From a checkpoint of a small transformer trained on Wikipedia.
Size: 10 layers, width 704, MLP 4224 tanh GELU, vocabulary 13415, 89.2M parameters.
Architecture: LayerNorm before each block, learned positions, biases, tied embeddings.
Training: a variant of Adam for these matrices, 1210M tokens, 8162 steps.
Each number is 500 + 50 x the weight over its row's rms, rounded and kept within 0 to 999. Layers, rows and columns count from 0. Numbers have three digits each. The size before them is the row's rms in percent of the matrix's.

# down: layer 5 MLP down (transposed), 4224x704, rms 0.0236, rows 1514-1588, columns 440-527
# up: layer 5 MLP up, 4224x704, rms 0.0254, rows 1515-1589, columns 440-527
down1514 093:593464541461594494429508521455447588580523560517518420503570542534553519510517527515437455478500475551564505487450528410510591469577553540561429482460558546495388517456539474490484497480484490534457535554514549496544662539467495531494513548515521583524585380494537
up1515 099:472520429549532502505414534544503469387543459464519507487520568468500533487531514610483459487480431527511491477492545470505459512486457528482472557527471501504580462559612467487551502537471457637462448447535520472512526582474457530547508486551538424398406631439503
down1515 102:454465544481503444558551452578502484472528548542481478413521566440412506562493489390591570462588455556516526549499549464451551494381506482447511478509511556483493531545522591443578561479593456497492527480548482497520537446506497511462479531505500601514570578446463
up1516 097:510577498543485600505545537488503358455457490500400492562529562578498420520463462463470608551497545530532502486504430556425620411470577565470530519432490511508516477488580518473453470512532528459521482470559450483444481501555557386606531486504471507563535472492525
down1516 095:573518569529561474521480450466622458528421494523550519499414504486528470547509470560523587473535458391475478516583503487489541502510453467491504462465465508554528511618439492473435491461516465515505477496493513560565462565505510551478470602493575567599530459531460
up1517 093:507527532496435470456450419560544502473476535492497510474469563465501506553509593496488444378446526474488472452446516595453481533555500532467491534532489565529571539537553480546504515496427511486460497502544486499450449530474514485516478455463540463477489483557536
down1517 089:525401452567493503383473522516484492501436546478583445469531519475540530499484550450569538608513570456430527495446467482494413501560479575508464443428538489543516559574474531543531561476471577428462427548493512580536473456552493425575472521471470506415464528558469
up1518 101:477522480464439531565490467505583457514614464504546395527431507490526520447442388515530487432463443443455575500517451484570556487524517441523434498496576506557542501580514484472486497552517417429537542491484402521544490497542427531500471518495518458490524483426524
down1518 102:441533398472533488543473555503530570447482498457436471491549447427575518536442505516409593520493473584540507469441472502530537481461543504467478432511517552410474507478470559561441425457449477547488506538522570574436601495539499582393564479467492547420486468469511
up1519 155:438454513416481546479461589535474529452590497549505499478434521530490541539504511468454531576518516518541516470537532530418588544481503460509399481482508506464527459536534508462482423511469466585520545610453434474422472540499518410501487463466524612522477460501510
down1519 120:486474502491504515509486501475503481487531496514498497503485493498505512499500495505512502501500500495500503509505508506487499501490511458497502501498499489503512481512504497484504491515488492520499500961496508501493494528489492482507500509492498532500503512509501
up1520 107:444532564376469504605451548489511398443562505456532601495526499512512488561393461463565429537525617617480404517442394536496516468489595443468505534514459534468481538523500466464542404543566479571534482514472533476597509558437503461521499463527541531508583511482537
down1520 105:512461500552499553462516458482518489475527464525510442515555450453499472510479486519389476528368382516574496470399645518504480479507427432517521469516499512536558515482578449575536566488520423471512572470430499592523490661439439583556561465527516495552528419478529
up1521 102:374485572481520426451410523493570487438497558500457613462520568525485575465537490411491462501529503404515424496524504454483509455518487459496383552419476474543558471478465538496520536459487453515562523522452547428565487478556546470513481415560438500463510474512641
down1521 097:500466504562487545480600498580390557513536521505485522423521459469561482498489520531518447507528479533454498503525599600552382544582516418489575480482542519592507531392561501574459415502391484481440510541542533438475447584475492543465439515481525488494507430505498
up1522 101:562518443473518512575505472515507466508493445474527523523437459524585439560477479567485530567490551499432517608477455498526499477495547480513509481482621563626519509563595414498547474522583389557507520501440575532563476523364458430545408454522580503499553507404576
down1522 109:512560473506558536453464554438503449426424462602433458500555516462564552601397543592431517459551434435626448483451503576471485441506499435488559574417366514524399416483410479540546487581575541493449497449482416463550470584633602507487451471520518479487473469562401
up1523 109:396454494553529540586520501550545445502552496590500670549485538559545456430432554519525509456519533591508509509444535485423541497437602511478417439507500414483410585464471454489482557451589395548495468511491508455438492536495502475454512394515453498523535565550518
down1523 111:464496490453497575610475456540360463543427650543464529500567397549543554471543542545549497435481569477502459489482389566468620526449519529598643543467455441579403514487562557554529535528480489535475428499464505541554489478472610501463457508487502553537491598504486
up1524 121:527565507545401533509560478513546446494496368575521491429507474487541462447447428467552568445482525483457545535549521576543585544490448481503533487346507498531490497468414502551543476547501558496465506501490404521365480536575523543532462493484462446658497474524532
down1524 111:492574584479521565566497500445485471510433499596464532502541487382534518505491523439562522470489457533580590536453542485504505484379529567527382485507516415444501552533581511481550472508559508376471516547553428510488511585462587521553555434522521373518473416625491
up1525 089:474476515476494542574501571531433459499601454437407493537497571497531512468503529513478579549459522542598433557541549487493566553440507489579492403416495485453484443398507553520545520560566494453584513539569532444471549617392519404425530538467490545501476459474484
down1525 089:484541559555504444479536456421460540512491480450519484492480534603510431475407458528498520492505440534508505549461449525453443486581495510567448614568552541467638588491475462469463528555475482497588483814491473546473538414493521499551438458473582462461446436509605
up1526 097:542497472424491496449492484492546530400562485538428455542504466510459491578554557476504500524473584560607432477496504471434400477495552484480475472435441410458494527432581464420555468465484375525520435533470475484416460489431564525542566376516543459417474552509626
down1526 096:498487558485559400589488504417440561559426457489508440477529530443497448470477490490431446504522407423486495563467449505463431507615561579462539562498484517490472566635470503380479402535552473469510500528401492478607555436451455535493447480483487511486489409546465
up1527 098:548560491538537579552481500393433557466565477537384507443509467562504504441438560446504516487471457514483548506488464502420516385529514493520481507554621491514468512476473449424478493538401517558539536538502482504526441420513499547544542605564534573450430494478518
down1527 099:515547463415412579481547452448530467455480574503442487520455443434514544512513430498462457439471492543426514494519516460535519530537470435503482493605440400435590515517508448520492491505457399495523473566526540504435504447442523458425509493572489508536550518521629
up1528 097:409562537481504470514534400499512464503379528584567443455489442542417494524494580547596457580467503619431551532450465522516530514544575457575483450436391377564464406422566408521552507513458533477492530471490571509542525592466522448450456538530588538480490543488561
down1528 097:516543540457436466472485568493554462439466428369489544526448458624558490482517418454505485516525428565414463495540487532428528513449474539557542519477549518575479515506409599497499578507447579568489522431578449530520421481598489516498445506462511551559425488544494
up1529 087:429643452490506477448541503443547497479486502530509473514420503512531569328542367430617521523596535563431453563555516482502475520532468557599582500482492461566441447426491603475557536469522521504464513472390530522478511501465520565469480491477443503506496500545523
down1529 085:490462502498477493538501476483379499490492469571436521456502519475508482629489610504384457497359524511550535453465486555525512509493554485489459522485571469498538627568533512579422473567519430483611505633579440488540407517522472508585507462541480526502487477461487
up1530 099:531495504474467460452504476530527430476586517595535526569529490540545453508424517504445542557424568523466476513487479533525611480486529494504532469496391541517492535457499359467460556504452493445533558554586474501556573555419432508497480540533433461468459557438491
down1530 098:448522546496371460472550487545493594535433445500452507532425535518536494493454548465445498570486511438494436458565547402589503478556496521509626535520433491481536472475607583589573489459513479532491462604482561483532539417457512520505570479575435579544530445456508
up1531 097:559605428419530499519506548483500433496574565554501527397443446506535557499446471581507435557502568467467405493457542563408431536589474512503456604477444537494518491574515518488465643455421461503620552577456479479402479474472474468398474503480521524505534446478488
down1531 094:545431559493520528433492482450469506444425500563500388593524503451467392568652477452468547474546576504522518455566485487541587458496539491465452431418573547522445595486406531488493411412553481503503455568542555647596512457562548480576537505481456407480519463517365
up1532 114:415540451495555544477530509445516591384499525482485556395448445614490505578398492387535452535610644490522542491520402466467600480487523271500488493532489544470550527505489459440549510445526418588482536516536459445572447389516439523517470526607529584450508544600491
down1532 114:473546543526491409464409597561492515397461528475442503521488480500536466514529527527469553483429517505466454422486452489385454498460513592408490521510551506453508568536505457500509521516505464506552476467471559586557566570439409474462473536527558456489538501485461
up1533 103:445477512469430485467426487407504508519525565546543524553540593510495421477440506513505456593461525442447488584523491503481536495511452470494486466552419444531531492469493481513461549471473486483603442552507483473514497506510510447471505472511445521408512478541492
down1533 107:491501491507466537496465526509455396534519503480558566428536417504496588536567448438458537546399465469553525517392458499472423485501503543584486516500575443461488495559458530500461458525440522482637448740456532453587485456563501548485394479468512510491548574468513
up1534 088:552467458542406410560402537517511463492515393519581494547606453578442558561455560519509424580451472553495562556575491447569451452480510535430466361436473406547484553465504523549462543460479503518467512471456476488449495490572475572453510454522495506531603496506433
down1534 092:479477478503585560575465449542395584487556523495459458511417506532505507622494519440401465481626482517517453460499470396533549535516484510495526502525535545416561525465513533528476532456472555518443518519515474377541512528507524460490464490503529558514462501441458
up1535 100:436604504513512570506545528478512508550450381486413459564510513494505509529515453567481458555593566509482419462406538507496513459527540459543515512530465526490486520524571506504499548447614427549525529551523525509497472428502490469450439520498512502432533533502446
down1535 098:442498530509503581522540513496563428519521527398515525576511516521464519499459468527530499470502571532462451505487465492437374486540568509438484491417506419487442564528501504454474444389542498525469468501469497478537528416588507412420531569511473550505456469467472
up1536 090:495601510565560467519461484485560457408564494565487425510587519451496525467540500518508484437551514513553544557509528503550468563515618584438477493547511478503451443412525541554535512481579572492546463468510483522483495520569518530576519530467466463395509468508473
down1536 086:525494522377479541577492491475414575537476457437469588479432492507572433470493490603436481580381514531484446484550489476382546451505549463502503568589491504502463516513483457521462489498612421475590567513456515555508415493429447436484489437493461516483445517455522
up1537 102:447544534524535535491450437512533575537527460541589504575441543553412435514380569504519591475578478501558454499668478515552510509547504552443547553463458538460497447502541499427569572519511519469527493458535485533486533575408487456576468441472582419391471626481509
down1537 100:480576507413455527540520500484381493490508498390486438465459533421482524415560435443369491555560440524466428501532436449542571494549519414503492511487454517516472567508372554504494558445502484472512451480527410635546503525533464498498548547522533421471450495500447
up1538 110:577469440505453471450385456442569506473482434401551498439465564662484506513432580434524543481470420489515500393470459440517542592500512403491485510551516557441441515506518512526573542553446496469506445545543460484550513551487517546570406474537442521427564555497528
down1538 113:381403543506543512447458509637415483474519497428464475466533524466575491551499504544417471582442510448558496516428470508479483482434547482474479481475534453540434474435529595469686509578491472491489429436519492622505406466489428577442530545520547577534508451446458
up1539 101:517535473473568469534481485638501526480510545437548470539493431566494471427480564517564580502495439520543416505530536518430603562494486480544466484466507473437536524429650489554464524524498501461521543588484442474617541449540479540540543485556452547456452457531535
down1539 104:481463510521478500543518416502584584474597557466569483592585511512487533537537550532486447512489487487570573496447472496393524401530548535522577484585427371523566554533454459446538539642519408483516499533431515498505538554536480486606485579524434577543482489448514
up1540 100:509538392388490421525485565548519513440472578437532501490498527560484553439492517370473495555500446579491526430519427469441457451462473512531479503469485503499549498555428530533515505443453585545491555497508473488481484509593424477499497514526437559512516522628549
down1540 104:527492549476466505420451514496486474550589485433569458504501443517552543452466509509442463507492471527529544477520513527498570528499461430492544466512487356552516530478473468551533482408583565454483507556448485543530505521583528466500522481494508462608500536443444
up1541 093:428499550464516619546521434503526554434489467553499455481652537483530510474430475529563509441475448431536435543520517549463525462529530518485466592422468559473445557565571538556485494458559491620533498511473495503411511580602497555519494414534456539514533475525539
down1541 102:389499580541522488465512492541517522429513515495465470442398465495479545547457525469464490541574507519466531537578440475552488543507498547578489516465545504513645479433521509512483473528483527513496540723484518490518520511518464521508490530533489480451534477508371
up1542 102:433519450510592516597476490436523510498513455537506453517489539532479387492516557526524508426421546491522572537559508510559404445516513507603456463498519486493469450498534517513543503618433499468536526523464543505542397540470529479413444482500531542597591503516503
down1542 102:482418485472449470497529445600523545527444440549542477485514491589576519557562513450482524517595509566560542517492505553578546452448574554406471475555566545414470547571475586495581482490543489534495432469417527471513549445529455569457499537586432435602468587550549
up1543 101:545533517469524478553444461493569521442466573509523550478511578543500486487465528464560471447577566550501499490507510537446582542480534513575451528427455411410609428409564465489574407420526533524499524534525489418433532540465478456580588498508432483521509509514495
down1543 096:542552545508475489515523535581553536503448459542548531441563507459494477440596480487589373556568438542481490529510493459541401508473529449483433498493519447494417569412443519508569493485443533577480459757473534618570501574453495454542487447425483503480498463509538
up1544 097:571523424483537496475525501495497481527527482585511584481617535523450443434434584513474442484391469490495534486463412494529541501484571485556486513510606387466524466367420518437529484442515473534515578543451526414479510455486499538431572482493466435537525507472551
down1544 095:557422524508493567506499486479559540436467451530366451456596609468499408626594527458515423517543536529501473457503507549573589435463493524478523547539523487606499472468460637438475436476536535501526551516549525475549562505482451431527530504503517541458508561520556
up1545 101:476497575474513439571541434520547473484514542595454567576468549476507449463415549497554405476579361555479564501522464577512544555513530495520504520563474444538410445554480493411499465499475477485485476423526454439455450457434425481440537493576474446480492503500558
down1545 096:544543471511514491545569481527439538497467516511527510481432555460518485413423423559520340485470510386534465574568576563412551411495527483512447583471487445359497479496563401475544437533524502427508513546477476524428419456516464458536529446543452481480464421467566
up1546 110:436498320545505568580394534521617555424523518613528492569506507569483479487442579476635468546515512505593444473485475531619470461535486501488398439480495532488434516489453520461479483488497437573479644511548526531501452569493406526525546498563437616579482518506520
down1546 105:568527488460544436573537490481608468502394528493464549460454493541565462479463471471531508488363448463528435539535456442397458543523470497564486567619569510550456450411573510482578491521467461494521472469569468492462549542423489509511373542541571485569499436489509
up1547 097:436571475557520500458561548508529460447505476477457561515473589503507544471473524416544480511612445460530385459582469518465500532550442517512483559467506462470419537536500514467497479493534603447556443509539534516511422433489438527540485439569563460480474511525479
down1547 088:452464497467407509500516581452476507428569478498512525622456462524504453604523596507496527439444556435486486483429489502529517502567424494476504454462492529486524488467568544456492507461532370479401512484495490503541553566511535568491534537481427423516530478410515
up1548 103:560530453581549492507472452536563530479479506492513540535481506507482509430505566477601567447551615504534424454520558545484418439481549501544484573532443596531480489453522570464468489475540371564535507565567551421530456557427403457583529489617537604478450519462552
down1548 102:356457570446522528465443519562568458542602464462424520510471444574546410602530469508469523485443466484500569513452557415426564562459501494482582491460464574479359491508625520505474521480519484518494519496559495613523537510487524603505504427531647499470479515507476
up1549 114:536561346531426520618444439521569534503478473496534514498572536479560575530431510436478535467521420481563520539501453428467504528448555433452530527506573486463528489495465487497436602533462470497508484548548428498526472500417489570446424463563409507501529661519508
down1549 114:502589535522493535505522570424451575571463508461516472590488488494499470493541511455508482542454543468493616537490490497435577501460530538527477479622490465483484467479441521471459569385495554520528549492500475443492452520591516519407589524595469541460496512450599
up1550 097:464509526454524543533512542554524375464539488496592401525475550506408507521509452530563488466489487555449471620467533538444536476472571527480426554567473477459529450457544519542516516553558578608559609472503465513531436528520417566541519545541416463467556507467510
down1550 092:505457591513464533483490459496512510576513449486431505415493563595437446559430464529586394533571468476525495485504486557531491509562485496502451469465541454454525500532472561543464420446415480467443487529510557504425468534453558551510522549417506478500468592458407
up1551 100:487610510564509433445498509512559495454511580535531468547462505534491540441505533475502491418542473401454530481594486557591440575435475459482486545402505471609438500577545429486572497531560491588473524460555486543469452442498476468476481502486428449497511507533560
down1551 095:474499509528467410476470489475458506517499589439409382517524571547448511522420551507550572543436461444481464459489587408436440442447501507562507448447500543581411435535470574412424517461508495513460487493519532536547538615570510577526509538461492442469479555505386
up1552 095:483465488445412570437527476503562536467419399549523545594517517605460452532488542535462552536599523497605492462498509515523477488558490420526483493471444483569460587481608450415501630481478509443623541543520506528591502455462449492638494476459575524490457519410498
down1552 095:515500514464475458541507572504456453511509581427522553610541531533511482456522473482496538527538456573457511627519532462493507446574522553603568500462397513495547377466546490476484554497492445531444549422516505484492437465500524604398444601549519523531448536498461
up1553 102:524518499530467545480528497471463578472526394428470435488430443436519545428450483463459485533506448526443459451540440492492537555483515517476491505482422505516462525520480574457485500534632468513467554494542447502469449427568452570516464455495440574609664547545519
down1553 099:472512526478559508437486435563468470461463488572529455511582480398454519435439334488576510490521520431543547480495493489566525426479489484433482477501526418474535561486505457538515461583497534555514535787479391560510494541462369475427443503469455461478462520470561
up1554 102:409526393494530551537485488484474552407523396472466466517475545486472499459499512492528498528546438499627477526550497552594502479443558444509498465486480587454501513525537491561591467576594522474550530482492502463491451427557477468527456440487449456510525544506552
down1554 102:545614499488441579446477430570527527487542505499529442509520549461528453508450504503495491407468419431546475434530526527542529542565487465531432487513486477451634468550511522553436440411561498444452526478484457459540533532437614475496543483510547560432453504538506
up1555 096:524485464581363576574539602468504559498566500488495485565399467601486417481526406386484520556433444543437485417522473474559472499476507540493499432542456519531470499512565452470553578451484353568479554494454423495527472413536422492593457496526521528454506586503533
down1555 092:484488458596506434468486480455438535483440508567510512583518544516528495498492468464417418432417546577475477480483521427481530423368526494525485486548518514504506612510472551560464437550443466553449491501445505569498459531447530463497500498496527525545499402527536
up1556 093:547570555443458404493545567564570452453539536511605521479524505508457532428383512495533388489523436485535496483526534556547470463500530433518505453443521572454491587530479383485539464478406448564667545561516460399465438487509625402513487580511470523439523509541499
down1556 091:452541460533475505478504547484451462513480442503476543523452491526519421521549518511539505540529515560412512578488466431461537487532461579433479591557510387533510448540434566506424561511485560544486458581585502505502566508488506604547475462496495487485575515627527
up1557 112:504531474521483473497518528427506509533502408466559468520546494588478471464400477483525484539454523557600459547474515471532349364479535515518476384569499538578452535471425502482497518424556521414479474486484473493612484548549514495554459544539494500539529478460506
down1557 128:490456499462554491584524508521483618527497530425550451568445508536482462436525597426499519529543555500545533526475491489498555420415536463547489507516462486493508568550592516485523527489453564501550456452556440437480488513543495539537498570469509503537568479497523
up1558 105:519518444477497521514521459574538518451468482472415558496494566515439409504487519456527460444518493471442463518496506512583553504483575479563467587464366521508531543511501401483477495535526525506517548482545529540452568550330519403443447427523517538497549535426568
down1558 105:458548485551464439392501527461495494545497504474521508493527582502497506544500500599478459430540450580457434426507586452428472567506520561434548460563545530451509484559501379627448479539406448534451505522510552527529532455472520444569535458461459513429547540648498
up1559 100:469520451446488493537521504469585505570495476491523526590514474500515505521472533577567519559579510525543488534492452571582563553483470435571537453506443525467553578483469553346494480494517584486499502528550401496588435521447473495518526537505491542464562467565548
down1559 101:482480483452558501541544540490559421549404557528474441504557475434507485526454544528427436441462511508505461519482536448424471520507501541518566567558496484477467504492503495439532549449515513468530407560474545467477474591510409657449461462400424542519451500561420
up1560 104:530491531505393501480481508550503425443451439472423471573549510513478501453530457520540512629481532545502486501492544515548593487451532567532470525554522433568485541438545436446458499469570395548490478507489520533510519602534437480498471453494610464445511538568522
down1560 108:444514553467489388504445500420588512541470533458516579477401505568440387498576426483532540404477507429484413467521500514560438412625531545438528514470533561520441530540471465523461548517460554535517535471463542396517393421490535450448420568512468464500504563411512
up1561 102:404530426493446589461521457594435470443470562480440466602475609524502413501495421537489492482563496425546461504502502479556566504541559543483481516500448597529464485437465524509458472565428563450499582454512489451478446526462552448494561502554553554444527498496541
down1561 101:507527556488487509463490479456605549458581564594484490485571394480446653493513487556495530509538426442521544432494527544507388479374494455562523534418478447554485597565553510541467482544554558568477486512476521528566561586595404451505423497505549413563525460553539
up1562 098:610501486462528538461469584536470507548519517585508474450521573514467494566498574518479470418473532414529494606407476503495524474501589455458399510536462499553425438594573472452507516466504408515565598548524419499482610453429476531467496523484440534531568471457490
down1562 098:435479545497505472507543499526483470476532498467479466395447401515547500477484464553538525541494558538499533465461484456497471490452487521515527513600437486422465596511537469487539399448484530448514524714527475525491478512523536480415549639432476455588490502491511
up1563 096:446557429565505457507535517541541488402488476450524510472507519496483439437469421423461580474537514406668433583470411462514498498530521517548487574451485504421578493509554568410488524529465515452459466546505461541478429479510592538639510580561531517576484503471452
down1563 098:543591564422486517492503489524512490527478579534530537451464548515472494545495452497554485475449565462528398537464538550530520470553448479479530485516495484612315513481501532484519533537508471398526600508458552510438496428503514515417520543542470573559435509398573
up1564 100:492575548578493478528373509519477509508472425485452459480478520484542437469443527526536532525541500489523429572413511481512406555490536521585430483414527491484590523593552461465514557498560556486605498503451517449562426507497501565561522572487462612513444520468437
down1564 101:449487575444547500509445430587468578472447461538537465444542452574479472488481496447621456529520404505486480549473514505474412444460535558489428533557462453454430526544518486545519510426418589492489569534571523530511463515521602491494576552547490531556476535456495
up1565 102:498505425410430498536478485539490422469430521484514559442493548487520453485557612511500470513523608482580573534612415534538496421507585532616453502530573533477576518431460487497493529603376516470568473473510471589507471525503422561547484484526554577469461567506613
down1565 106:468573428445434472493575506523480510501485485408569497507447560540506578474482483530498466484486477448491523513444474482521589524548477544512496436484481583475538564447438455489481469499488513481505461474477552539496579552567561488466455559529506546458535449444518
up1566 098:589481552462514526484497509623424498498509467507523477612475523534412415459504530583540535520584462536524515499521536536549419541465534461461415449528515472459468492466546609493518580469544433479492505497450530465428491443468466537414516499589527533522536560602544
down1566 097:489527527513503471399483496443461555466593452493484510487549466466539514457547424515538439478496567564524515483457530538524615526439462469461545425466477404593582576491507541544458534541516469541526520510461585537546424397602409487558501560482531464537492545465445
up1567 103:463520460553469640433413558523598486501478498462543532517497557510510538459543488497491556506491540549513510512612432488462450573468553484543530552469627540503578508449509540468602449511501524438496525531618480469510419503499432530556430471453462537458513507492464
down1567 103:503447501457470493557536489473512390498523491532551533529463406473492510527442488465595448413588473487443494556473511491511512494487583471464535429487389498445595503457477514466492543510444454518443380438413560511529546519533416488464500506489453521480510490526535
up1568 103:530496485430477513507449484583519528480535544513535549536499544566477446408491600442551453612509450560516496485441456522548469554514582514510514508453457477494510457480556445563578356421463477582527451483523465595607482453461577511488499510430434554456578604504440
down1568 100:449458467496453492398550476517524473438500489442500455438455512491539542361507421516549343529512443532427543543502473526499448554523465554474576611478540539516458509485577531547446516409536407552474469596498445504541571549549477500486586571557556598542504495533538
up1569 103:437532482566470520501408419472569470445448523468512511498535448415436501503582583459530456510487524502520498491468500459476465510491506525506533486547424511481480398501502509487436488489428507496485503479454463467540491432462463490452481468542532504519526500494425
down1569 103:521471497502582401465496517509468540521536480447488439524470496501514470500530526455591445573483480530512583519530478444479563432524490489443533574553520505473491566539441533462477486512472567424540549460508582460478480460483506467463522475554480594441540572402429
up1570 098:512520383518377557452569527572484537482521435406498428626463436497529443534497570603508563518539464489452437465503549568470515559544537438500424493426451596517584524428450503441518430549561518511533545442492428516443463428509458521514505525484554498532498532511537
down1570 102:513510494485531435510544524491510473455508502482555506591520482499518567563454474457465564530551444451509487500460416531633550483539456531482524560424464522542572540517457562408527476525586551530473664498493541458566552380497537600471427513491541553555509550436481
up1571 102:601513530454556487533505453555557535486536487425484508562497555555354496436529498485532532514476459436522514570429480539547378604495440550536497489471492475491517478376518552480541470501485537543482534514520467484435488468555486592559560423528494474439472434491491
down1571 100:461482557435498553589533515554468488429466408490474415515519523491584496469517543424507475469480571482489496500539404516534480485498434497523507500501596542501475453497602601476522513550382511517504455494483423479494524471405512589492471534579500476539537596464549
up1572 097:504433512538494504483456505461543532515473499559463579557576542581486517568501451445536422459518591598512508527509487603466498526538503483510578477469524533626506519471545443512497419452562433505471485479473491502504530478529479587556461502420567479548568462425478
down1572 098:488481458533529504514513480552606482421385500531456517479555439474561420526488492502570642420492461529422437427484595435555414500450494496467532473464501461460509510509550570543527448543579514425516470575520513459500579547478605436489530509484519547550556557510474
up1573 096:474534486528420475504458580509535457544509464490547559450478573528500573465577478507578511494458489562536510580518560496479461407538529542530447430546429512498425431451579515526492562516500467634461533528586477431565554484455479533536608537542520462554596526510598
down1573 088:547548412509546556466489437479443484519462494456348522642457487532513483552477474481612451467549507491469476459633514397565525504449535507550531581508461510506586527518463487496493493574552526506465455457450460560490573594512553512457446499531448455513460421465462
up1574 093:432481586519501509492541489492527556460486561493426497397481535550542524409547500457542467499513451473518559405535450490414437592468513431519495521468474510457490501446506520554568459459442506492500512527524504389500495509521470491487533448591480489378514506413474
down1574 086:497513485476520471469532487469414467514486492572604487466494459494451516576532530442446542491544507590401500448518548459524554438443433478591462500553487526500562485593473500512535530614507475505417498517497456590494352492498542578475499590515519518548521568581529
up1575 097:538551416525483546510553549482543468552512447445450488426506534483561442444609427535524559505559397582514460527474519462535473487424473544573548479446533504553537498520527551424501498548470604601460475531550511589476523555514475572511429527484464583591525555489542
down1575 095:505492566441475411485365484573485528392558517650442495512476472568455468505421597446503445413545580462481538512518428513462503521425563533438507386535476497426518558509499518554478401479519504374493534612479536482522485487562569490463539549469601384551484463425528
up1576 101:447489504460550464500489508539533488549513466504485520497458559526351505467465526481429520521535457538496432584545517559554411516478461382564449431462565476493538505488540491516449506519439430421484524554464489452515532404444515498467579462455521513439514608516589
down1576 100:451544530571479511508526628544520540470479563555433527555502476504601476446466498574419446495584494505471475589466541502542482520535512491488507501498491509536507533571548510522493501554441474542430552619471559505477477496560464519561513589521484493488513524525527
up1577 106:510489478482519510600351468610468511448466562523436513568536485505499460466479525469519506364515553465625425531504542471528582506493495512492450558485528469499482535548537513522493462562486506539512525550570461530439481450452425468583432582537485548596465530440553
down1577 105:421503481542513478454478404474514482442553470518595423443453572516616494396479475452510496574471498498538439555543517510487445461477550446473409432537484498469578587449447491522531484532456429474436519535532511428572457525464479524522514445517426468411511533471458
up1578 102:419485565452476585454509599602466458464366503563461507433463633549523512458518476514484470418406495550488550551477524426506476466494549480582437529466582536471504547482559498473526449568444498562511511490529399528526487530513484525586481515477435517503495442473446
down1578 117:512487441477544568559483564436535579378502504457541465380432517466493499448550501511529565577468537448433459531468474532491459560516548489521474464519475545454460548462575526567484518478488511498495605522549560495604495514493435646536512561445492476510390430390452
up1579 123:544469556406442564455509551520524456487595529508501480491506483527464445567579517518566547527516596477497495497496471499478524602561531523529470457462529555514509485481475391465588389483418540537523559522461444485455522507459391498501472549475436617466523467525537
down1579 138:451549559442441488446531482439570472509475478456545494502472470458457454412633485460518514495508543511538516480410454519496483515522557490550424549504580459487576490503461416472522507491549520501454516688554468412539566513498429461508434525518472477416561472433557
up1580 101:466522540499507567567466482658420552526451485608488534468477563555453394416468451505483509577470485561519451498464581407491467441461568495459485530421474475586487526506576402507515493511452467614541489511419430484525538508478504451554520480394471552608502461483452
down1580 109:560450548495507520529498466595511546557452548552494479548394491430458550514404513554466548526535619414445490527526564525611520617513466500461436538434516543491476525529546480476447495402405433576602458542521472503370541455544556470506492494453505544502484422516551
up1581 085:490413452433514529496488465417597453508455400549524522555538534464515526588525470543501527474516496447603521504597503442543460478540542465482491517527477505545546552463529507483571489488542487471514532555562406482543492499575507497580404490483516485449588510489483
down1581 079:455578517487514477533499505491358555482536491420544470436400435651339421405474556467483438444473469542481434485479487481544574416466519399465519509499490493544456433548525507531457556536494511577523578617493548476394543519484509503433492563490458525498519419495481
up1582 106:489536443470490445537498538487535483547491564529383438539519444533610461386570591526531464555523497466519589383488487469559553607510565499552514471602540480521572501487518568463520448448486361496469499488468508417493585542364520593549447467474448509457453476587546
down1582 113:519560432469530547520525556454466495416504487519393433447419544527564565512475632573565489509566469580477444522433530502521502560509542442515573620522454475452530448497441483495501525439522472552590480476515594521498520488511479449482583454562575489479512494533494
up1583 105:514548537505543409577420472518583420510443498475527475483525549526495448467487571490536483494518447458552479445511418479473474474465545452463435558459502515482570534441485641468546412463466471536535538521516561431583469503517455478483526537581376478466491565495550
down1583 103:510555447516446460485479479463406446447509512545514581563442429521490449427491568437383500486568453435471567411490527469484539406550512506501444472520575521551485528456540483530522501491456387463469532440542517499498524542470447449540483554418500494435535504494491
up1584 096:473527507552589534591468543501500540563495524534456522412454461501440379550516535510476562462517553531514545480500453509502473524542493552546466512616530539551517537496536364479483503607532484561534536451476530612501368408543381486643414433552511450499511556493506
down1584 091:464544455450484491513561397394468527502583479580501459447485544539525611483492519453442455462560410470419517473554496436520609535533523493558555542488433497422551566519434474573447470530454507424549417493523605451462557448507565514430541519540490556540485465450602
up1585 100:564529544425430616494469551514552549502551553442514444533535596507520468427542496524534514517503478453594579559542508454490521526459562554568457557465524382587460501545493504529575540608491482504464509503463409515501449574543484532464392408477418478503542513445482
down1585 092:518552544524528473546487531466444462508550482527493481449589495472548489448527546477528556549475481514473496469570534449453470517550550551548493469458448536594510540512487474538549475451504409555456435451509508474546442530540584479501535463479420454481568465473498
up1586 096:482539528546524554433444441476436471496508544526454518505534524522496516520483463561515476551535447473505463449547416474512432449481512436484424540508444516534433562408409443496477479485467591473535520471431547488480536481430438467565474433555449581453541540487504
down1586 095:525580316498480456570553426475520503518450494483567508476472468465508528534559511497533436455478550410545481412553489544450563458475535534487463400493449604424460430515455517447485447355564483567535493558497502515449490634484492429442424528607472504456521578482472
up1587 103:463555477495486443554469554447529459426514548450534499532483561488455508481515464563517516526508428575447503482528441436530533510518545443550448521516477437522522448449495471553509513508420380574529484550505459527483539532410474478438579549548421481455531517477551
down1587 099:602546532546468499525442427401465511517502542385498604409500440471510540554537595535518474599477574511559470536452548541454629548594570539510541524482509450451457399525515535547487477472536500440467482583477510518410518483435624483475599538431489565497492522509534
up1588 102:561517530428373509572536508476523465550464405577550519491474447528508481490403535605550391470480434524459452579585478523513482488532492466505547583489511460441532454547517514521485557527548384586474509521515468574527520457577476506501407589494502448399557581475415
down1588 099:506583531495566473528478492496441526393556506488444402542471536463483565437515480505461512533589443535473552458557538595475589581505522453397347502555487373514508603481464461538480452405500528492549434454568531529505469485491553447516575512432446438408493400452510
up1589 100:491460467460512549539484576431526570455480473470478554470513478591451475501514555562636517467463507580516600630514556519504517507495562477470578448498601450501495473525482556478439440464540582504568488459552527577547501519475483518506480514553506549515556525465499